config = dict(
    n_layer=16,
    d_model=256,
    n_head=2,
    n_kv_head=2,
    head_dim=128,
    d_mlp=1024,
    vocab_size=2591,
    activation='tanh_gelu',
    norm='layernorm',
    norm_place='pre',
    norm_eps=1e-05,
    positions='learned',
    qk_norm=False,
    attn_scale=0.0884,
    bias='all',
    tie_embeddings=False,
    parallel_block=False,
    init='normal',
    init_std_qkv=0.0312,
    init_std_o=0.00555,
    init_std_up=0.0312,
    init_std_down=0.00555,
    optimizer='muon',
    lr=0.0109,
    beta1=0.95,
    weight_decay=0.038,
    lr_head=0.00863,
    grad_clip=2.0,
    warmup_steps=200,
    schedule='wsd',
    decay_fraction=0.735,
    decay_shape='linear',
    final_lr_fraction=0.1,
    batch_tokens=131072,
    seq_len=256,
    doc_mask=True,
    train_tokens=556300000,
    steps=4245,
    dataset='wikipedia_en',
)
Each number is 500 + 40 x the weight over its row's rms, rounded and kept within 0 to 999. Layers, rows and columns count from 0. Numbers have three digits each. The size before them is the row's rms in percent of the matrix's.

# layer 2 MLP down (transposed), 1024x256, rms 0.0765, rows 113-125, columns 0-255
099:556491534505462451480493500476480520478551497454523510563565491479403483495467507505430396498448481481550479517501526489454522552508456434545517494529522576540530537497558505494525491530469531518445446549494548540461582469484542501514448508472512386503542520477457494436475497526581512504518560492469491459521539549507468473531525499455410528504468453598505609514536597530467464490469456447427537434523516472443499498484448492488537501498448520553499506461458474521506584463478529508479467448491462494510451506489483496518531520511452552451474489520491442545544547440528578484536544537435468468445481516428518476451500513502508482497537518486524530495403556558581509480508485465562622514534551433568505463463509448517510544552468505504523504538432525537516518425466493
097:576394501530547515495554445488551544435523506482554457504451475542483465532484544468577472439534483481526523513484556470480499443494525483594576472484531488586494439494524542498490525416514426519478500433485539464456535503474433592525500497525469552602452536441489551602465414522509528472445484521534513489486517460546477438456518501430494441505511523467516442495498472411470490461431433525517544477474454512521548540483489545504560518511493516540524537484403539450519547505507499497530393487526496560520485531475525447502598468537550466502561489506502378491439487528518465527473486481502460497467488467523522508502515538585478494479527500550522532531528508480533481512433499519472525476475514563515521445544481510444547486414542517466486514521523556549468506527458506
095:543482478551492498530512591510487497443448519567487489522508542433547472519492534497495501500557452537513551529517512448558503466524538514505384500554433526538478520534480461479547470511502555550525469498553532522516494480466526456438510468517497471597510532554502474576514502467451433503508447464521518516467517534505493514490457526539454527438495448516473519436501488411472562492484528517518494451492604474527515610509502535488424501430548516518563461469542459473549519531499454534483481549452483441543453480438488508458512515437520479476515541575569499523407520554462502530580502470471517429494545460439513436564530515544422451492439510488482462554416526520405542563465557447424515500481508480482495514463536501474474539445469520483499481571518445501433507521558554
086:501556554579537462483436501429501471464488520448513524472479474475480481502465500495500541407503510502475514498557556541468517412534558545536489511490468553406630497410504502570516514513449427548464520511507561535445528514575490514560472525480457517564566549448520476509411551453520377506518493486484506518493526518459534505555515485486513432594472441533491460528421423433532517477509489456500500499483394482479534465508490487519485549555460505497562491521479530536472531525539506535486506490613443506507447435513546564511503529464509471540423433517514538471532503464546445496505460510505487511546464441467514541548497486497528470555479492525556494549515501472510503479488550416509506472480522459512481544499508572505479488423480453494414579448525500507491501530477487
098:509514441535479507531471499510450560465481454419537493538562438475505483467562514478469464407502460516496466511521534569520433521495499465540499556540531426512528489509469453533474564472524543500526505555474524483505553491490487433473491446490507599574477563527496547466504434486477487491506524510459480480469480454523509501533514524496451447464528525463479526539502458486448618452506471462496526454477378506456626541471501494483594490494533513537461469461533542486543577542516588566528474525409524470442440494488529497520446498498527473547513560498523453583509417446517546521517474559550508570450528486544468540526512468511524487488491576526496468528450527527445498423505448453554525542428566495520408544503462506433483527465497499480508485542494465522499525437482502
121:496524460436532549465576521583548441490495550475451503500548476493516498540525471508529535501489489523506473447534464449445512527469510453552450470446454506538516470501457508504496518613522519497473557503490482509603464499521451457399439490517465486447551515492492433468511511452528504508524477513465543500531486509568469455555458485437540540467522525398468514472591479491604502532458470520461474478545474555467454519467571535540566492550492523504496433557505488534529452486490534515479506513519481529467499451547447542516464509558423523444481491562469535524504487584529509517473469527501512563527483478547465540418530449443530560523514497428495456476463513380595475536525460512470429537563480576533448501532515502570444479467475529509448484477505528570470546445460510
097:527480555507538512487599524503543474497491503565489511500490534478538555469561461521509471539565442554511501498477489476433559625564430479407480541494545420500505416529566546517455542463507484381490513597526476500542527452502488479480476512422468542505435465493492509480591518454557522490465530496520541483571513452476516520411466494474477514490490495509546520475502497407420456534475566513496503494457435527465543440499420484465484541528460510420605467478512494452489537519551546499463491478445420455496510530552479512525528481425479610462503562444465504495504497517510513469494483523496437506502509508514481443532491499526531450493424489470560498501511466546542550496536529602484476543518535536498466497532559480470484518470541516513478454486466525476542508548547501
087:509534521499457531448477582513482495482457488465509477570494419522521536508513499464543507487516516475483470533470500547500481473547452525546447502540536521515532529393521527529537401516477468490508480473435529459482513465440440557477479481474545516486485463479528444535483565543507499535555471479498460423463467487510403531447450500459437520523509424542483543522429497551517506468490443546413465495558598439563431510446436449496505515478486491518513462441549616513509536477417533509502531501597498482512441558533541420529519446492411512542470496523515544529518566553542501556524441467529518489515494565492509575560546533500444511531412531534428509539454541516504501519559451469474473532509472578494500499495549541500485499523518518500498538499497460521523546424576508
119:524538535538448470478502493481377470513490510482456558507458408525446536503465518522579492491486505479497372494530479553524458564534514440585503476473479511446485519513518545483483525512422531506534541486517441454481477550484563566443539496430424538427494486413452494506486516511417469547456452484528466547382517515518451469512432543556454476521489542545534519518508557529526494549456480570463514593491485559489531534500463547489523510500516549477486540490567492438426474548503533467568516487485531512475507488509525473468493520538496543500505466477490604523574480582514491483521523456559581518476468481463431477476461451458522470487443518565513478536476509502477504467478498609544499503530472524502533456489479528510484517529463549501478470506463553578495433535522430
066:518530468490439551496496563411539562444453473478498555556470446481480474402509544528500463456476457516540484523479534480475482518481492497460475542490568503483472486505456440524506498521557462503557519644484490476547548521493504496501541458434560495422494565462603578490488419482474440515475522483488532454473535487472487496443534569531529448560552556473482534535484506521528459476459461538524489524554462519460550511496552520560574503527508480497501440465471526496569510433454564552481466462519503495500512462550489491476545515591521464502475505522503446466452416471475476507496492512563470524514471487541398560516456421520468446469532459528472590473462508531542492557449432557446511500522449515475509481533496585526456581521435516518552548522447484545492492517467514
081:493484491491515481489432477448439512482474509463488484427540566458562511509560499490495502597435521500471487442540539521516473596441523543505444593557549554503466519473478437474458468507440492518508489479521479525431479549541437507444513526551473449488505351493504530549497516511413469526483557487524536470516502453526524552460529484502462487509464532468456540530483504530478469493534485489548462459538497540533537436429555504589501539439498448494588545513540454511472518490474537520517506490496511427525524452462483548446469424486499484533535457554494494531490453468488595505574497483546475548512579529548539431521535551416479488492438461549473461581524509455523472488613516437496475489497497496473490512469491491528474482511541567519498536466497517469484456572569424
083:471573443539481482519461572453455464456515562543490567520453535545502529518563512517484554516564523487474481446466496457495554448504500543455567557448531494505522464540526520514540484543481498458491507508496418486545504473497541498507540468508581470445502518503424552457458543464520472546446514387470465558560485485488518443501489494456486541480559443412538430451495502453534523491599494479502490424419506449518485559460502499535450554477479424485434491476516520447527521458498459458478453509536525500528553546476416568498539528529555533508439481502487422530534530547532448425543547542443471500539545499527510487511443448537450473466465499516550511511564574619512432494500474428501534541553529483495498533478500492421546566504489559471488485499479537498534536527487484
076:457540537453502458474521519493483510482454460535576492445470508501579510493484597465466565481456478560507492562510507481556527532515521507534444510476491497501554562558474522477519522503539560494493451488588497497427514437499544498527491486533520566533535494430500537491484473476476500509565504526480488468469550484519461499517498516526443485459474508501554473488482536515456517476474537514395560414510474542444475577441495468495415501478514505539501529473571457513540463452409414433503492467577527565478541515465502546455518508456573433484537522532535575496413525561492487489494439555557526535552555581468458491537417606531449534465511478465492486450474502553446491509479566510541464585441458523474516512439500447477501484486537486568493443481467459469529500470543425
# layer 2 MLP up, 1024x256, rms 0.151, rows 114-126, columns 0-255
111:412550465459446503504453557491453431517470530528434515506524547476539529484514404528440531522483528499468488496465448521512522523493472482416432522489493490418484538507504469506504506572517608470531502561505507538511470513511560404518491509475517463430537489512524453399540537472507452542536525458485480482511463545463517510565516465537534572476503509517456606513515529564552514547528554461492503529516535480422458459518516492469476484478499495426470477532593490534502425508471452521512571498481495430464522490521456588470385549479454557508485483495467598515570497468510566459534497515518558487509514572465492516552464461412531515552496511457483489443467477557489554500538555462522472537500495423493495560507498510559461515576425497516542509511485435470505502444507527
096:499498554424484431495468479469453498519522479470524462495492471560442452495552487538532493552441566485499447595500465540482497497503434473491560507473551486500512500482498535563465476502490415429498510502533457506484453490554442526564463541464430551480461426395539498488476512457514591506462559527531456473436532428482482530519540442436498552518535528524548455559460503589528505483530488511454452503515430546467512429509462512501524501496474448514502532525507476498495524539476619459445451452469560532487588533533527521477429497573476529499445482485490508476537461481493531467514517524548479527432457525581463558467462536476560489511533504505553520467609553492489547405554462542514480494498449559562504516523492463516479501548495464542534528405449525536473514483463472
098:524443456433464554537614484533525514545525496539529491475461538541532531480525448527501443542418451494464467485471454490517461496489523462429527498537541478522474535559478548421499510458490507464582464497442428489489488476471539473442495489493533470457452444563445530485580470513485573443526553523543533501524461496560493535495477516581505501421505559510494509503617550579436487510504442543481528477440556537509473526533546530480461454409502467467505524495556532475558472488467516503520539559472509502506588593515483391456516496507489453474530477519460544513408490585461556474456508479521497462475535557518505487480491551492490513409532459499483538489501510488484484474461490567535531540565451486511499439488420457495524482565500530543531493583462500510476484471554550
113:509445539494517490531517555491546445495475516594462512457446554505503535492455498501523605579518523477535543484465499434476574503477489511455490430446469573495472512441503570469589477512485432500469479460525444488529467501518486566497496554509469381430479404487512426536528607534554506523491456457520505502532536524492478527476494496497549508522467490519551514464494540527569426525494518496462468556529561514560391508510517501503415505508424498523552524576430520516497400445478468473469504501518458487580569484433502498473552498485492537468460435492456531444487568568456503493482511443483494484528457514489508505493497547484507488480483397472536498459554459478545502560497539534450502487556441515519541510497525498562507441581470499483483502484525515485542498515589508
107:558556394492439558479519482531520496476504578446498450469522453492412521541497496450530475522475470468474451515535505483523492467483490512471456515473521545555578515485618495513557451551451474520517464510477474562442484485512490505390516520502497421484505460487453534489490474532433468484435526447532544549499560512507523512531492507446481492451442503478547543527473471537535546555485489431513435571457446546436463520524461518457468608526497514486449485511588489478455584505454482504583526537573534458446540496489484536513491555525568510559466515497443495535446569565507461504500481569471511514481539514534551510522525534530497445534475516491452554520498445499423532475474517470486490468431509471475492488462501501520477459444518516466420526589462455559591497566512547
106:479523505449507517528421509479472544542511470461488470513510511479408417548499520534516495431426579459481454496561501544538498433540489479558542451470525563414483508495403488552535500508561465525438477429488422511504424469462506473512599487595544471529544543575555512544456470535417496431520454497452533496452543521494497472552493481495516485546499547469442486537523527614545576494546440497425495530501535497488479576579512553514488444511486505472455486529509431500523448567474443497539474509485569536505491459479536499502487522497469447532472471525500521515458511505540463488511550513516580468482479498497477595452538460460505468522517496473448498476490556414456525526485474447523504490482536451531543510499472549465520505475485522490543554466522443497482499472508626
076:489517449486441585485532492544505510534440488472555556498471420487514440507535532427527468490507496504505460522477443423465499496526486494501497509495519456455566470499494487563468515547470482479511490551500586487438484441473529507464598480498549483470511507480490491420505456536530522529444554511393507480480487495489433464423458504489459536480494460573470509589531520502451473537389539494476450493533475433502516561555403565517490530580537545520576511529470515558515516499441531486488520530538460537447449474513509501449459468460494528497518507525513484480497552504500467435437423520504586507517470571506426524488570558478540506547579525504545531534475488537508564589478424542473458579531463562489460506516441480485492467464524502531532518471442526503538575474546441
104:482486500499527564430530568473493531543484532488547443537512514485504453483512494480488551476467546491524502510567458535446497504576481485498516519531452456478513518507509537504469463464573498590510548537431550511515485449430457442499503472499496450505502561486536472465572498544463492487503506463567508517509584476459456457464538524447416517542501534516509493502550445495453552511551499553479428493442552484572567508472410511478525477587424529505578473496509483455484491533504501499420513446483478506517522431505436571513556512431517445548544481608501517463455565564509415474463543479487492553489510502530464546520548512493535502521499583450445465456384586522475525452551499440516525478460502481492468496457441575469493466518571521429457531409524491506516513494506491
063:507528516518552498504540471508494501592453505562512453447556469470518496537550530515535535534552516490453513497539547509470471501435524505494536548531497581543525522462443544492532461510496533534452490552491460526548549503542517547554481494502618551469472418429497464512534515483509440457497511507458532557475517529486547515493593546478422484423469473519525552516435474459513553493488472496487466491429544506544540521560478474426517496462472505489474479480493558463481498484523516506481527457497409548504492502491527557562496494526509314463534488532452442529509483494463437442471551462505556480567459437535443513509494420489472502470459477555431544558573473553480487532585551531481454542496529468507425462458512388490542527500490531474430493479484482492526495477535475
086:482562490510524509473546493523540535476582465527536507521469462549471496515432533580568494477513524469500541546520503515484534505565496468447490431453427489447551525519525515472522519481492494529518507502408461506596519454523579499508469505451462540464478536525505493473438474486609551386458469505463515515503527497476512414538491475489513497466485432497566444463517494492507497459470507506443541505413490448475495519575466503410470458552481561486425473480434544530539494504575485466489524480588487558504488500531459489553563552530469452491534484467605526450504558487503427504468479479404512449511432477524491516510469505537541499517530547448524491537542489529541515539443497592487485516513515504497567476525509508490500527487477387541537456529428428483522594487479562
086:411443508462491522471523446527526558578508428465529539499526477506538444466466520545476451459418476447426505568560522538477462552473508474592505521517458520440497550465457467458466563472520509536461552470530520515471457565459498520514546446531448563527527475481535503515556482586449465402535526554561529475463578521515552467511511531498468538557483524556490479475507534572407519559456480477499477493492479501451489495547476469539468537492458490535523486549425443529477503498515560496509474519484504505502471411542491444537467562467500429469525471499481565485506476519502517534469431390527517570513485510538481466486538536479485477483518538491503546397479487434487518523516442526508470471462446572531454506532556500510509500465557456571495539458485583431432476563531522
070:455549573519471433473485514518443545475462535503528490477494546444516463525526513461524507473439532529521474481471499520595530524519437420539478566493518492470485600510460528486557518488521494483493456492583568571491521488491537532474458484528502485511529525498521510438529487416510541503587521573497472447484489470482492559488466459481472491482531521422487447537417461559455476498496518537432570409541403580409455533491592581505451509502522476510483450526488503458552510474444554483456524478497444576467576507506482463452541512493569534559504501539488555500470468487552472558542470549522478494538544567491505514525503569509464534490531464429526477450428505556511499497464416453563477559468486478511529491484453535493513514523510493554555485475441502508538479408478442
082:535459478532529510490521532544433434429424489448453400477536470503514492552549538458469455404487532554548551512482507502495526480542447529554502501531561590530464436475447556490500551443520472458474458430471462514495526502470513455498481509503533471549421469402481485439520503477495460567530475491466469438504501515520567478467420499520493527454515452503487474481531528512523476551512453539519497584515508486539551487482553473558578482546514496527471499535526554513510426435489557565512498547490458517484472516526516508515487505517529548448508546461526509473496426547555461593495538617449478527551495495425454428532438458526472553505496478473535478490594484535462444506531490415471407468483480525497464490471573533558513564521500539487549523479552466496562511507496499